python train.py --attn_scale=0.177 --init_std_o=0.00544 --grad_clip=0.5
Each number is 500 + 40 x the weight over the matrix's rms, rounded and kept within 0 to 999. Layers, rows and columns count from 0. Numbers have three digits each.

# up: layer 3 MLP up, 640x160, rms 0.135, rows 97-178, columns 80-159
# down: layer 3 MLP down (transposed), 640x160, rms 0.112, rows 97-177, columns 80-159
up97:526542458492537519459422552498475538459532505550508554498502461464520501536518516542499447521519441491496428494498522458473536507521508490506536500525476477560469564480473495482516492515521500545479460555504473456527531548558488480437526446
down97:530555552497470476519575496524517478469526439523455470478483540501530515470492488494513476500521491480479437538455494524518468482517496470508495461501496530403450537528510544469444481495517489478524529471483515504534548520516518515467497493
up98:496551473551519507528448553527483548523419584530488487509554469547510479520470473501488528551448486498506582507479567439473581541455510474557528544532553475480510585483489508608557503494528546559490428502475516490543524433494500522507464580
down98:434423530460448536467501464502498471523507524486510478471423489500444482472476529560435503472518479543467541539448500517509486478505524511494503484530540552524546524501477521438494484479460554473529439489489526433539513490528468432459513473
up99:557522465532502533399554499490577465502465511532441538501470464460525468437445546480461536556517458431500563485494444527518549448531504468466575503577513486441496456541458560469446514522503546494467469510384579487522478498502463547536522491
down99:451490494465453561457539462508489500510483455468542425599490485529471481457381560466506475413504456508472519478479506484528523479553528480486546514515480532495561477446547550477486569447563520473427545520500528530532414558476460477458466515
up100:426590436469560494473390447506467549537487571527527545508551598516488494428537513502572529445484483452583493518534413424519558418503528463454478491568464420482486496453425495512533541471535556463488495452487503440514485440541552607482461574
down100:510393450476480520410543486502436502451507500501519474376502517525525468459530504536507519425551530502447473590442517570549508597482566503434537466478430526436499521475526540421556461458472509500462514487464528532459473455419473428487569463
up101:554532464499559466479498445539511376495572440500519490490471448454547479439539526568491543481479515408509564494520551492528523444505451542533481458441544440540440508498554587490492543498466530515553450559526496475488498495507471448445491557
down101:487437528464487503562485492467500482452560554431521573587489533509545495491494564521515499531515578449397439472473499570469489572493501434567529544553519537466547622512472531571479558475488576543469523578497508500589483439531530428548501452
up102:529506557388502519449480484516485395475511517484533480507531482477538473443445465497472495481531499486531594458463500533483456548533470524506501508474527520524486422434541507466519539506526512444554436537528584516478518440548470482479579483
down102:515510529486504510493490471574519525447574488478482416525501554420516511482545467599449463435505506523498498472458461457456543516452517458508497517521489464584487417590480441450459481462550493486508458422503562489533531465472432489529452492
up103:490541483468582477536512583481538482554542463531452548562469415490431561461468543533496476510532498514481458523514549542536515558522484498484487579492519438521477571491480506472501510478468514516577410473540495546570595585500544494515428484
down103:490475477476534517457468536577515458506516471501478516482459460458529500472488504511496466526516491482518579498503541470408534541514469541384498537543534469548550510519557480495490473517500504535499507579489535488476491557486479541518528530
up104:480547428484529480409459446526516445441509437548545544559478557499525474499538387508493473525466498501583510484494437484513488497494544439579509486497560511512491505465490510474491460425430486490520431492495560458464487480518486535535478484
down104:492505543454477542456537494590534457514541371519476524554530579495457502502475489510606523426509484507462450515496517534507479489484559427489492518490527524522589499539471529548526521537499508520545462514500559398545457493533509448487465446
up105:469504430498507471465458486592486432528559529459491518426497487566471471442533434502486503444501495488503500592521510488484519529489462520544553492487464492449526469544531501520500565413440478554457471485545526512443435444560495534509552544
down105:429488512508493480473569524430532449499512566429432442466466472510518519498472510480510508490525560463431428499488511508442593538479554507466520506479530530461550549441421488546442531521437516478456483524573437534512498456503466527569448512
up106:490503507476447459529508533457534464470548486482483533552465475504518506481461463476510481528473522514536515462533505490511500548451415488501486493529490502503458467465520418509514503503558501541499525523479500552495513464462575522600499534
down106:503500567460484483444490407542515518493494499442511517478561486553534436494587551482416529498522515516526485465479532520504493420508493481475539540529472510462438462576427527420451475510474502435540491483566553468473490457537517512467458503
up107:461473426506508483523495520509566487488457472475532489482512539553502495525586493491470529492485518521561526393495482506507547546495520496525510483459506559574473464535396446407445482534487540536464490463428499506534475484489505517487472533
down107:467459579487597526549528574490488526459532471537473556496512500544498554505449472541489460535510517458502550489541498495539485583516518441518495514446481497436489427494531532450543560536518408423479504518477514459536447532501446458540498583
up108:524490517459506526523577524505566452549500554445524502542489563512489498484474511510562452513552498547564546466562567523470542498495533464527535565484503452495428490521449498517477509497524449471557473460506522513462507552500510481447531485
down108:499457567544504455391470437488547525482539548517427460463493423422509518511508435536518506458493497473502459479525485469485450507505542490509486575409531472427499531531504501573478495484459482507502509486530495500502531494434525554497464510
up109:527439500450510438562480533498485455514439443498516527513414432468497523581429506471498535543464456444539496474563485556520476484549526473502536491483507548436533493485487485492504510474478455446515505473432594508564478541539516443466579425
down109:405516514436506491486570501493490441485459561457552535527452524537476574543561486431499473497538463464553592485562504504511460497525453489552465448518441414498409474445569551573522546525584524571562503536510540501514567554512462516520497571
up110:458507451457472501494540478494453427448469516513508445514509497452443483519504504520442498492455440540526493400520460505491469524538541483527511487510497519443469516516435525561462527528501502549424504455523482500460567588529510529478489491
down110:510471539484497526561525498497554490523474397519518493481487519514476518468501450458594545548517510472509439495542547472469544573464480500496505498502513489466457529581425455547481483449470570532472490540468468501495457486521461552524451506
up111:457526485513554473518472446526458518522445385509490482617469548487530531507483557517448504511477485450621502533469549443465535460580419564474464559502487428563526539545531603515445499493565472491503419488517551483505483485549563470466523561
down111:451558440505551484435553457443486459518549437550449476481501481539563455498527429461458570503519502488487484461474499471491546525508571525556485512476491507531480476497521500557515572489498487500510514461413492564492486497496457540472459443
up112:513495515575529494476493492512507524535497524523402433517502482506521531565543530457470512495552518527455476532460485459513499547390547486483462467528546521433444530532547448514506482523495455519531486429513481477440527492492541526509480509
down112:424505532511516513463520513495422478508566554544491503448438507468530505536520519430536457513524452423595406453474514465464480489463461535503439596487440455592469509604559518536466531508501463534408528510527483452401486536530561564552492505
up113:516494439513558453550530505489458532524533573574504490444414515548481567488494477466506533456510470566384482540433462454529552516536515600464432477566422450483518500434556488432512475529458474543541548517551519599450481475492528462521542450
down113:474537478505550541449550500513425425450510435465482575574473549482515424574484532554546522550507483432484510443584544427492464494554433503565518445489540532480575509555527502485550474521543509537493485507445479463487518527507454522510454503
up114:469509470612501575512441552505499523533571480492519482522491607524579491500558496538589496474522506520481504439485472541440532461530463519437529534526507515506484456499456491454512512482461562473455497524479515470518460455502495522500400487
down114:494565525479511494522471456512506573417417483494442481566434512524488458458535482500495523455475520482483433508585512487511420469534514532481549488467489514497449527431507534512467420530538452451533502549473492447443416511524485515547502494
up115:477570465495452544512457593489528546463514558449533489576446500461575484548489516519544464499449456521571545502466414492518449451430465475476519438506458520526467498475543459469436498492498579511490528562521567466456481545493527496428482467
down115:488515503467538512517545517556477462461483517494531488534495459467449504504496523472428527447572502519539573481532544526528469426539490557522463560459560494396496521529469565487573488582459511512517446452507534502480536502478556524534435451
up116:503533504523603529510446523494545452566483496515465477495528434493550486474461548530493517472468427466459533451521415438518566418566574480585456529550496511517527478463388381520464529433474499479465562585502568442507515512528477500503554462
down116:578495529458546461506570513555475521508403514460511511493515485540482498480425490543463473474482510468443461506506411459561484435591544503496517396515393489548481540541375481464506473512476504532442461472556464512460564590521548538507485451
up117:531486509481527521553474520531531520478507545482469524477479502490523529513536513498488516482495487488496508554455518527517476508566472532451532554502455437461498451462474537469459441538502495474504467460517479514492541529461513480541454520
down117:516531500496492479441512511456449442460521447544479490513494483490532572484569510577528449534587474423516516456609511460466560485529535468522508444485487558583489487556596497533525529476525502543544462526528461511479441534521487517556492536
up118:534495486541519514503478510539529525491444526526494466546545543520568488535513544507514482508461499504486541467518518525496480412516524508538488452472442445598454521444455531482458502530499542503516472540511506514456537513418467464454533509
down118:523558487513549541511499564463482494458507475494532485455464476488510515515529482446534496488427494483530483487516491471491601544515497497514572514522517470475594546533543523539527451498452488482487490518512498481517478552557524547560476573
up119:486493483450507533435442463552469361553547437433499557415554472486490534502565546510550590516527472510519526557508483489443590533514503532473464505512467458431436510500548538547572486580440517462462505514537454482514503493498501480482470465
down119:427476525434482579484507480505453511520537522522441460468538484462508520534418526441477511487490488496493516500394581518476455606490527462501557571472496485476446524575454462596514447522488503501477504474519457513567476494496510530508475492
up120:429477492498495482519568525502550508437505492504482520470558573475413405517519511529438531510496508549480489550460494514550521526449494483400489506492564397522474515439592488562472505446479493419467490503560495492525513539510518531525479493
down120:488480514503460475510503457562557430541475453479479461555518412424479481495525520490481519482502494445529559495419522494506507458545498517520512510546419541518523451533604434524521482467441526524504486442448544464455504534520523467507445501
up121:508523538500431494495513458436513495501501522499560528555488503450493513509430519473502461478542512504519555567507495552491499539453454461486532435526553419475481481506475457490492483514466514449534481463535536516479507566461561594492513496
down121:470436558518485525474466462491572514492462483452498535518509567432493507464507489493455520522501490565500487487490509481456520486536528548469487495402506519419500517535540499401487499434485479513480505453540465468456500518498453502388527485
up122:530505529540513484546516502443491502477554507441459447458450452511489473552475522456534467509517485578570505531493502469464467502499498502503489533552489506484482586515510585479511478524485503506497470524569509441536553511498557548531501545
down122:471473530525472505510445493475530561516474456457452592587533520489527522452508646472541472534502462503498490508437503553455505496493426491479526498479537491516510477518498506462478468521473463496488504517498504502500483443434476491485513549
up123:449524509516586489523548482511544486538547518519531466488476483498473530494434508474490483524518501495514453506551493461505516555485524432477459518473468507503473480526535480478511499441486506521490495466515495445525561444524522495535426500
down123:515480470497503472478497477489543554508516527477495521468543531505452514505564519559496464534410517467472516546469516505528500466482479496456547572460505511645495528447499477504476497512499521526485446463510467510486509514452509553502484463
up124:488513477458533502593528514529501509579507491485496509441407466553501537515483552511536514563490468448527475515500552523510561532501541463480495511470503538554481559484510463552553496478424476554571505472468528500503467477558549475500454500
down124:463540498517469516471514473450531537566486541552482415585457463484472482461500498534448448488489488510539481553529598463502456469521483464483495518562505469392472497480546481463439479569455512462510507494506532456512562525528538521509455522
up125:527499513537468421451497492487485457531438541406502482458602478502545542473519549529585488417536485467477529475521503500520582466532385465536448453488454412533488482429479489498561523502497490499578520522490544472511480460525469476520490507
down125:508512533498422523517518506483526526459499522539519507519537467437539485442456516453550512537528507555490510508436466500505469503451532495511489495406557509434537566436573459449494461518535383448428480491500510514498530460453479438476498501
up126:489491485551540477511529483490495447460532487587455465425530475499600468517554548532521518476502522478532483518524531490452546507530500516485554519499508506571501508410438554467460497531515551566470467516541478493456487482471419483481514512
down126:467507499481485464551448467474453442468512430527533468479475471550479519553575531405438504516452463495456567456551443510500502531500493456526497472487463473454506470462518597442421571489416550525557516495472508496535454497473548553444472506
up127:450554407562497551462485491492526453472496562402472469459499537518493493472527491438433500543479451545509506511546515525487493485588526502438476508485505493487506477519515507503485525453507559557522440500524503482485527437529550482547495493
down127:524569471589483479525484425446507523501505474520487487458417547563472538493534510562485604460516508477472439564517535506516439571471516564515504546449509451460491478516422490442474501461508545483506481443526481493514478510434453516576499501
up128:517550504581449499538509533531475450476555547500548490436558407503450482472489417527570494395365457522488527557525542428532459505484473544527440481551498468497445494477467525478553448535480471438518453452504572509500443500503518475533543449
down128:518431517499492521422481394516538518519502489564465488486539523396434494532509517483487470469534545531509515445491549499441539519483552468428579498533522533536510522479524502538497549541485489404537539542593584532518473532501471460565548514
up129:503426480521503562531525488411571440476557502502594594481429514465529463495512460569488469546488517605515466507450522515525570488500567545523515528518481429498525552508561476464549482524458495477581535499534485441534518466489483453480460427
down129:585554487536522413456494511572536517538483419475453461497523523483500519518487480499458512473465520454492492470536479533462513554440467516494440498575512520447432436494451457456416481477460472499485516440411463501479482510528518527503492490
up130:498538476475506545495475473539438499419559445530475495522445484565541477476577488487550497495579473493499494468538516459523467536512466505533509420409531404535500502434532450480483540554558421539521488535506484451496439432445465442490502550
down130:560506550449483527533533529448468440471478500464515526431469563563514466488504487476531448475512521597523437535485508465512599435533464438477526512528589489539528542491545436442420556530502459467456533484525468464492482469537450484399536473
up131:526485430574547494507519500489474522542571460470482471514449594597544410497553480543435520502489454483510515469540434540516500499540539481482538485536523480488494564449532440458540468444574515510536546496489539528444503535554554511534500526
down131:531529479494554561547474522517550445448542520501493494450577528487474549496523556511556463546502551489574481497454581534436528513497520483512559508487486530500497458438527500564531516454469477462519496539524466502458529523458529467588440485
up132:536460461421501506553499531527504437475414544473493497473529454493459523512574464501537524506534560557512517524446506579589460436399528501471541582475469479554462515522485442461468467554486523472572530568481497518532498459505541447474512512
down132:537527511553505531444510481394519464464513543509488526525454535485457501451442495462501473504463447518553523481464506504434557502508485517561470501495481457452513498420509491512550431508439508484468535434515499494531482510488546529526507480
up133:520531449539527523584517473591576534523555473509577557477493484456525472498417486459474501451512513515438531452476521538498526516424535528482526524507448469460491547482514466442481531409435515438504471446525481449539510466491492468547472459
down133:464427571471442428450515542501448521509476439476452553454461478515543542535541506552503466555488478477554492574477502527497449503533511526471501519517452503586499565459548449543519482513507566491513506570481435529501462584526497582439514508
up134:510496434512580478549501460503526582497560458460465522470505489514471505537464531475521561449544488595539568521453478466449601496518505496530479442500511455507518490540506527535507439486488469515438522457548500478448518466484475515526489516
down134:499443554494442504578488551519527541498472490474510535520460531475515451548483520528453544463490508475549522511529518542539473438464421490589500479432557424535475494490493488513479514466478524506535442471538468535592532504492529501526494553
up135:506520455464516503502492577495431499510445512524528520430477462454392536472452451490464559555479549512391473412463548519469520456529476473543511418485514500496459595538523529484500554616592488419456480482487512557496492531452518528497494455
down135:471531554477537486520544488451514458505580449509616482532454551445516530492412572552518454478548557542498444484560482486436558530511436496481494494494527526573538499528517508512438542465516507532503492510480462513482432460529473425514447456
up136:516492521514557497487494523492484551561580551497486509528491530472502557518499490474410521447525524413464520518422470540494476512506512499445524492518493478492546508414480586488503541459525484527536500497456523522415448448472546520466441560
down136:485530572539564548521507454488441494425537522516495503459504454526465560555511501540504453486499544472476578517531510545508566525553459493504532550484437555533428478517529531515478468458531500435473482509471522503517507569538433540530514486
up137:500456501498529524487462515454498462543582508489516508539527435537502509395504459509497521500551454548434487433427510527519502533529524473474478506521493529580510510525471455492564479441470457469465534461496487557451454488613492487564522503
down137:482498512530553506439519484525487538507446501507503414529445526482464474502551433429545402536500402521477606565530568571458513469521499485580534499511439457568450479512520530495515485552536494517463500583426497516519513491510535459514461522
up138:534474536499500576527555544485502527473494580478501417509429528543523471536497574510597540539509443494481477528491500475529521530491479549444496555419500430518520539469542457483433368488490453521490556501509482485473554512439450418495501503
down138:463569578605466575556460479476513488570515478528524454543495492530532410493540456496432460510471470485506470485511418494565525494487503535488503538460498526495483567461470479541416380496503478526547455483589513540518545521553411516458555475
up139:455503472476550539571448484504469469517518448499529456528556477551501457522543519441433552552547509466528502520568444488485529536547501484438539471508475415494514540457463591444556438453430506464465485462532548492539469495498479547572540569
down139:484497450473560523448555483483513495551561599572552527484484503435572532485414489500434428499455540399469535447499494483567511460508533537460576473448534507480511491503409477470556541537453473489527557510537467521455506470484455453532435509
up140:445506528494507491512429504505467484525436506502446479500477534480509424525528462604447520559498519524571484518539489552494488478510458488532513387438551412573413525504533557500477541541459498469555395491576466457456532491532510480463485483
down140:465489443513474461485571429433534411448446490520560493540537518471488461534511512501520487558496573526498474449514529534540484578468482513447464515466462538426504586490500521539480524483468484485530486483569509536527489435524511422527510467
up141:591545486478537450465497517481503499426488534449513460565501496508524536442531444571513526542517547477474600416553496516603562459507486499507490540506524508455497593500464539506507437506525556512515539458487573520530518540516512518525482572
down141:458494474488467496539491463459495426487583501553453484492491489492480503529477602560372475463532450520478510470487480510464491495546508470457439538551457497505541432534514509503494491484456517512511434473567432477596517505547478560468449503
up142:497557544504483505429460512479539511529473532437492446550519490513485535524507460530473555570444518482534524516510494523495523512515503529475576469453451493554544434540509467523478555492491598511522401459492493469500506481569487419578411483
down142:501504522446514489477475516486496524499489501522528568515488520525558483479557473462499481461525508477482459473496493537469455504492463515485414512417471527457470599453486440502490485470458462497530544501485526446506446505472482488494543479
up143:435400485547509431535468462453449509478505476476459509461507553476532532428529528512486534475429516457522552535488467555520513487475519470531485530514509409519523564452472479448509511529532568487473495447552607506454455470523457504475529584
down143:449480432506536444533511488460463512535429561502568431459484485469519471497453523502494474452461485513445472487461434527542483463429447529517467523436513419426412488483438523594454456526542593536519537516529530518535486518493490498550567525
up144:491527489498595470508506525446602510568518467453502428530451462512456438513540531448488491475460546514524511491525520506554539498517520546593520500398543518449457492423520502399577438498507502586451421473557535501532469502428480552537493528
down144:491488480539471512423415488505509521510491528515424522459507574424446446490470544517520552541532487485449507583491458528465466507542473520554511537471541463451529528480563553486500510405584549526519551529518523524555447462471548571463556489
up145:460434439475456465502559482520438464455500458479514503526456449469459454564508506410453529512480480471527510436508547485510515503582486482552510456466510521496422524480530528417518518537472490601524492547517529512427503415523421537539506486
down145:536438484439501516509541517496545498503512527505479435458433593460553522460530547458419471510499460518487430500407455463460540499504518540500533573511437533501562490483429459463445476512507492584513454560566488572521415451549429461448462512
up146:457469483581520446475465507507481464486491498543484473508449526491559502487563468544456455530444522493488530555507502439496515526496490513566590453508576464560538525428471432529497537473493465408511398467523531467520521525442522491512517513
down146:446459514487502447466479482444540419528496521465485555561421495598462541483429497475516468592580504522495524498473464538620466553446510446508533524505526537595573559491446468517481517509498544500506539442469483522482511487471580466500491410
up147:380602496472430528486474485527491484483457460542531529525508539497521521467457463484466428442569506525491576526561521443487561520457593527532514474466572498429544520429508491516508524514533478547462502464513485501492516473491569464482504468
down147:469554502538468503481596553479513468484449526454494477483470518472506530474431434450541598491520499536467414535421474451513560484492476453416557461513487491445508488535467476540501531494556541473516484478473513463519520496517465439439500500
up148:499494509564562546539461514485558546497572487526456496497500473530461468509450491491514484463490518571433528476475477467486524515515457526522473467497558525483540507440520480495538526463495534538492483525512573515497478420509523516524419483
down148:503438508445448508532464516557477430454469518444496496519537504459485505463551517519471507505438440471568424510579542505495448507460430427550498536457516481536491509510460563562519489507511526469520526485551445551513478485538520498534530531
up149:526518547428571463453490561503521495501466500495523513483492495449517556440524445469519466565623501479481472466471532544488600437542480508428478449507522489470474567463502498495549459483539513540494508497500486522480495427439524477565492498
down149:534538568526510386424497440458479497524456448472520435468519579494435495472540561504552519481539443459522421524463468468496522489541463541527445500505518514475514473469470525484536490510521538501490540429469489540501417468397518477550463495
up150:514531513496543528551454506481490614525470495466551485545518493473490464483455549452482476585426492505501541536501495480520558528457471523545476508482532543488559525532523493439490463533473474483572534514513506514498545476526409432531503444
down150:523475456473499544443517509437507536481506601498425437459509528431551495483480487496420536501494550521558497452499553504515509495502484468506500570537500461506484489463496542469531565542513450468497495473542528499455471473511511492508544534
up151:495517477441484506524490480570528431463542460503493487470515530534514576579432520487509546465512432446535545475470460435487553520422528567529440528505495562456489497470504543471531478482463454452534481473512538468498510468474470461485532507
down151:493435491481472563524494526457473535523514490452536461442496508550507509500538511488557508480594522546499522481523507529499523446451426504489503475542433483654472494560488561540523515504511510521500537544510522477514482485402503522422555527
up152:480535451490512446483512469436497508456591468469521446563496590499510518478559500501520595552497428519438501465494486483440505478570463496492600436529434487511585477445453523449523499501538497431519546473482501446431494416564479475505539459
down152:528575541522532513482544505462486502485439504449490513430488427447470497501514530541463445484439505520442519526495488478517529489479470529439483503469496514543471472511482516504534508522469473481483520518517545544517493512496490441514529484
up153:508559483538485498564477553523559490504535446527460428477535476579456525501535556456543465526459456557518515508521542441518514478498482523512500547502549527504406471537436465452510493556468491462493480568497535477522509452537546448506511513
down153:454467521501527534571556522557491490559475522542525562530496473477483497451457482524498493446488533541486472504509537524482460495504500511440502498459552455424494553528504486516521541576534476513529485391478482477451516499512561552559456513
up154:510565469515516470498508527501517466496556458549472483495455493502442480436513524508417482539498487496470414428482568456450564488467495510534512439460512513523530537520455559520484521511559443508494460484504493475528492562539541495481447453
down154:440512490504513487503470473535564507501508438572491452509514522412447464459488491496524549600516523562534497448502475569509436490489545463517533549506580502485561471533464487472480428463532551478462555516536537485545522534460507483554575456
up155:508471469510521536428475569518481440505496467550490478550529547444528446529592465555528516481485491521477450492553558555500458506497489481562488433426565448425468513482471531448485546451505468539499422471525544480476494537487533553514437509
down155:482512530498439557458504495476450514523401510516469525509498446510604547455491521474514534549497499488500487492437493446546484459498437478433493407568529541501404576456451460579477487529531423493544490529508489499460501531481475488510500525
up156:531488446529520555479468510483514463480410419448509508506475482449532496463510484496519482535549563492526585554506526522482522503424502531523547501449483533525567574487435519426503502492498489576523438525506491519493520469490468424498494597
down156:554517496503460465478482543409499430471474461526486495423519447486500472502596614453502525454557526459534437492484450502490493514456493428465526507439542595460512496532517476504471555525500508509508527552536499532514444504449519464560614522
up157:506590454606502516489467497478497518502617480518480561492536556500434513490496524444501552502510527474518551481527486466506500456516572498430520472496526500481458479463462456518488458466452492506555557430539563500430565506519503459546490480
down157:516503517522483492533502481413450492516491535487480490528514473499442519455448538556430575476494445517524468521541458538507504470466442482545519542499527546640508513588484557524543521538526548519507473484524472444572459523533479491480489479
up158:468492462536515417536498458571415477488475503469497453493537482493512471469455452495433590458558524468519529484512494508485478523486519490518465487526478518599474510506458396591425525445577478533538500522444508457442480477539517515537439510
down158:524505515506517503534534573506550545486476520563497524501549469528521546505492469551460524527512491505513540466521443393426463481484544522476428495494503544407493508489466551509441493424509466531529530477488494507532505548549486533514478507
up159:415490488514467464528493516506511550531460523503528414580530553539490434489454540462496479512547503416526524444510435477440556471456506508463510513458476514495463475408499540411519491546506485536547511471510452469456514466536535440468559505
down159:527461474442494497520472467423516448515461491494490499442479491491554493520501486513556503466529640448396465488474442428489532449514502468512525456500482505539481452507486438535475573526510473584500453495507478561498512486436498508464505565
up160:472486440471457521517516466505444409495472512535468572493520441469530503488496537524495480511516458469500474447594533486509470518460451475474479465540518522465479513485466478528517485474496456513481507509533480532483506494502446464542514485
down160:512512582503445582483471469505547533540547528485434533372511546565526438521499500548488502510525514611569524504441572476522559450527500507458419494553519503477483564512444488489421563477496474444456485534469410521546494495523530512515550455
up161:476598481518487477490540525552507469513467545549547538484540543492532472528493503549516470465479486461542546490506527524520477484463465493521486521550495514528473440449487513495503487533454442455490483462487523494506496482466464527490550452
down161:504506484522515541492560505460522580549512521478514494464506492468531553514450472457505493476489542500516473539479450460480495502509476525489512510536466546472515557493485467474429471525522523510482484470492490490497553549467491457508444465
up162:439473485515495487556497476484536503546536480519544497502464441463460518521467550497454540502586516474472483519470515511494493596422506493495496542464482478459478485416441485497454415502475474493519529544483532562524495451507544509495492473
down162:517554510513517503454541528523510478421432458468523480503495490531576589544513482495522537471462519558545537513549530451533575524554472547516475456519542499471554511546556478507505532501488497542500492479472507509503471526539492471525527527
up163:529470542442539515482582546526483470533509496467548541491502444490464486460533524463522482522519450507512561497552483480475422496448511461462535471476471556551490480440472491510432474516496500446550397474434572528494555521526496496468495524
down163:504461468484526540548570478475521500502486520551469583486545486473484446527490494424525494441565434529575528520502473505562482454447553484562491491544477486399559445498462498464525492430472539486574501439506561508524503522497531467477555468
up164:525537477481474478418468571530515411514455529552528475462432488596518545487476524541493535428573543490510482522487537462561471456417436507554433491463480544557538521543562480509523433534524479541526477432517440509524450485581488464521520434
down164:414457489546456513492570489516467563446547536374484499564449541430477517479509461434465517513481487467526469473477457536497511538508492496467566511521540550528517489487509496550543540540485474442428499497475474517443497436501510497473498532
up165:519547559522540485490476539537525521498576506512516465452482490536499529420440544433405520478467492477463583481399523517544500454470459415566571439560586541548459467490457481456504602474613480464490487485468520445458484560440498525515450522
down165:528493451512449493473441509493421519555460525432454470499457485447480506448562542505464464499476450481448495481456435532528540470469444486558456478474448519495502482500600493497511461516462527533451450477434531480565563533521459515450517530
up166:447562428526521503495481583560506469520515517545548460540441513532486509501530497445512527483526494522492515495492464433496556508543420517441410524455485536499545496465468519480530420496491412478577531498442577450481486407496520487538496525
down166:493503482579474523485467477480513463502447516491515492521439490477551522477490489455478533552512569560462544469541488510554417490567487525521488514549469445521510499531440485507390474545500595519523527459528552536505506503467421479503494442
up167:500541462469522547445550489533563544534472511466511449409398460534428507543482519495445513530485462459493502575586455480543446484441450529472492501556534483484579519475519478481553514484484526498518444548551457488453485477502467497479536435
down167:479516509518478450567493517436485457474456611541515574500526507492536497501544530511533498513536501455583516510527539484515537530490479523540495487513515539437525516431527507548551453498462457484429592495467514534472440496486476470484484491
up168:476514471492434469490486510543569524484556474525478556498501545491570503443436467528546490530506527525466457410425492488547518442523434440423524491557488452504555502474531463506468523491526518540512473483492497512520460500482524532477476602
down168:394563488482493558527545506579483473504519545470504481540478582467485459484508482445537470485494556476502498566479572560496478569444519489545591471494470491467494528386489472465508559587510441502549562483539579524456540527463457462462489478
up169:497480501540513468455461598408452517483472514524512495462536481536538520445580515508508461547500477539473534495524491433480557472514503559592537495554512531527477560495471515437599461518526561502537488480513533480453512410561487502511450520
down169:466501458488514435478500494558584494585503513479553469517498441515470481439448550518470458436458561510470443467503524551500465412470481514526437478516533463496492487519466544467498501492497538475521507477567435577504466523482483519517496386
up170:528521552496561477462527471505531530536535559520508491532545503546512445512486509494471505480399477456517511459495535509450471587501463513515535524442520508422507489456551465528465446438458524551471528482450493445501547460553495536592482516
down170:545512493490586475487563460425461414476551558522490498461496500513435490519479486593520520499563442460483496525519555547457534492517468569475492453499462522548510472572512480500485466532474486546455475494522523500436424461461482543481492455
up171:435491456489506506482466519537499483508482510463501539464506488492433517523453527573492555474482460429542501537513485480482488544477541507506487489556521445523596550507487519494413514477521439524496502523520486550501496559498557508437564521
down171:540514449468480500486515475472450537502521556494531443557484506456412506533546437551526469544528545462451528495488506464521498465457502516504499528525529460406525492468506517463577520549512536473503476536462429433420569470527526553463469497
up172:503514464511555519454542456511430525430513531495496440532553430504526479557493516491463495516525509492497551496563448459496483434428449564488486415541520508470481432461572474473457494527474445538502539504512530557450540526502486490525512511
down172:537510501534463515534493486493538475515484489556476501496431506439485523499506479461532533459497497510492483532439561447586534513493483471460508551478515507508566510511462461510425489548556480522490470494511486497539536489500547530439470505
up173:507475475480482543535497484506518540552428456445486444541456531536450571493441488520523572498470505472573512501462502526477540529494490511500437468486515506558480506432515542474456504460578522458387523494490505530528512473544480509460468569
down173:530534530452489424509491442505539452501498518430494533459498576455452495508517488486463477441455482507498526512434481530466540549499515521485433565503533510514479501469484580490462567571486518499488519450537430603494470509484489505527459520
up174:494487531528573446559551427560529500500516565454519496558505514465488455475520521625495498413499502501475508535453434519558491438454522579554481384493560516537552529485522527475510522481502480496536497511401383564432457462550552415559516538
down174:489479473530502452496529478464468556514461531497446416537439447632459530507500521478542526512616582494518453564501477572468579450539469543497496514440509569494487584501506446519512526512527479571495482557476478460507579541473518443493513515
up175:496532453481556528464496503607520466508526566492522532436568478437533530519506482458510495527503441514523502533507533470460585505497464522500518497549557490489483500543448493453523605520464484516425472509441469500505557503498481594479501476
down175:524498537509522455472521485492534528500511492481452482497453503471472511520465524510503459571547531488436429594456532468442387540476519545450508489444455595526503559577534514427446559515546511393505542560534519454509501462510543504523460472
up176:513523506523476495534455522486461482468504575548545512447549505548534491549541458500510444477513443508555524512545491440528476490440467518517558531493517493492458522466547478510475514539481495490493498448543495524495484461587460565524523552
down176:494530525504527485480474545464488545476543582488562474421491447592479473575526547484559511613510512523504503469481471607457467466532531504520419549506548497516487424492440505495500468554536484480447535588507469505536509506539480564403466448
up177:556474460552511504528528437534500473500546504470479449497522496479471439500552467476532573533447559462476465447532479510513510454582518471513508588494503488530484536507433567524499490515524466520545503503424573511472575505450601476496429526
down177:441552481546527504479483476414564523486526557574512532537525501487561512565439509474496520585472467571528511455466508485487532465488513520437508495522547464441529519451483482554446493554474534466551472541550461549473491499598440587599458487
up178:501527440567487446482519512449544523467517535530466533527510501484517398607444489486483480514572452491501506471450450504458544435506527457538473524568495539493513472482586502439510505429506441442467515493514505467486510481544496535486505527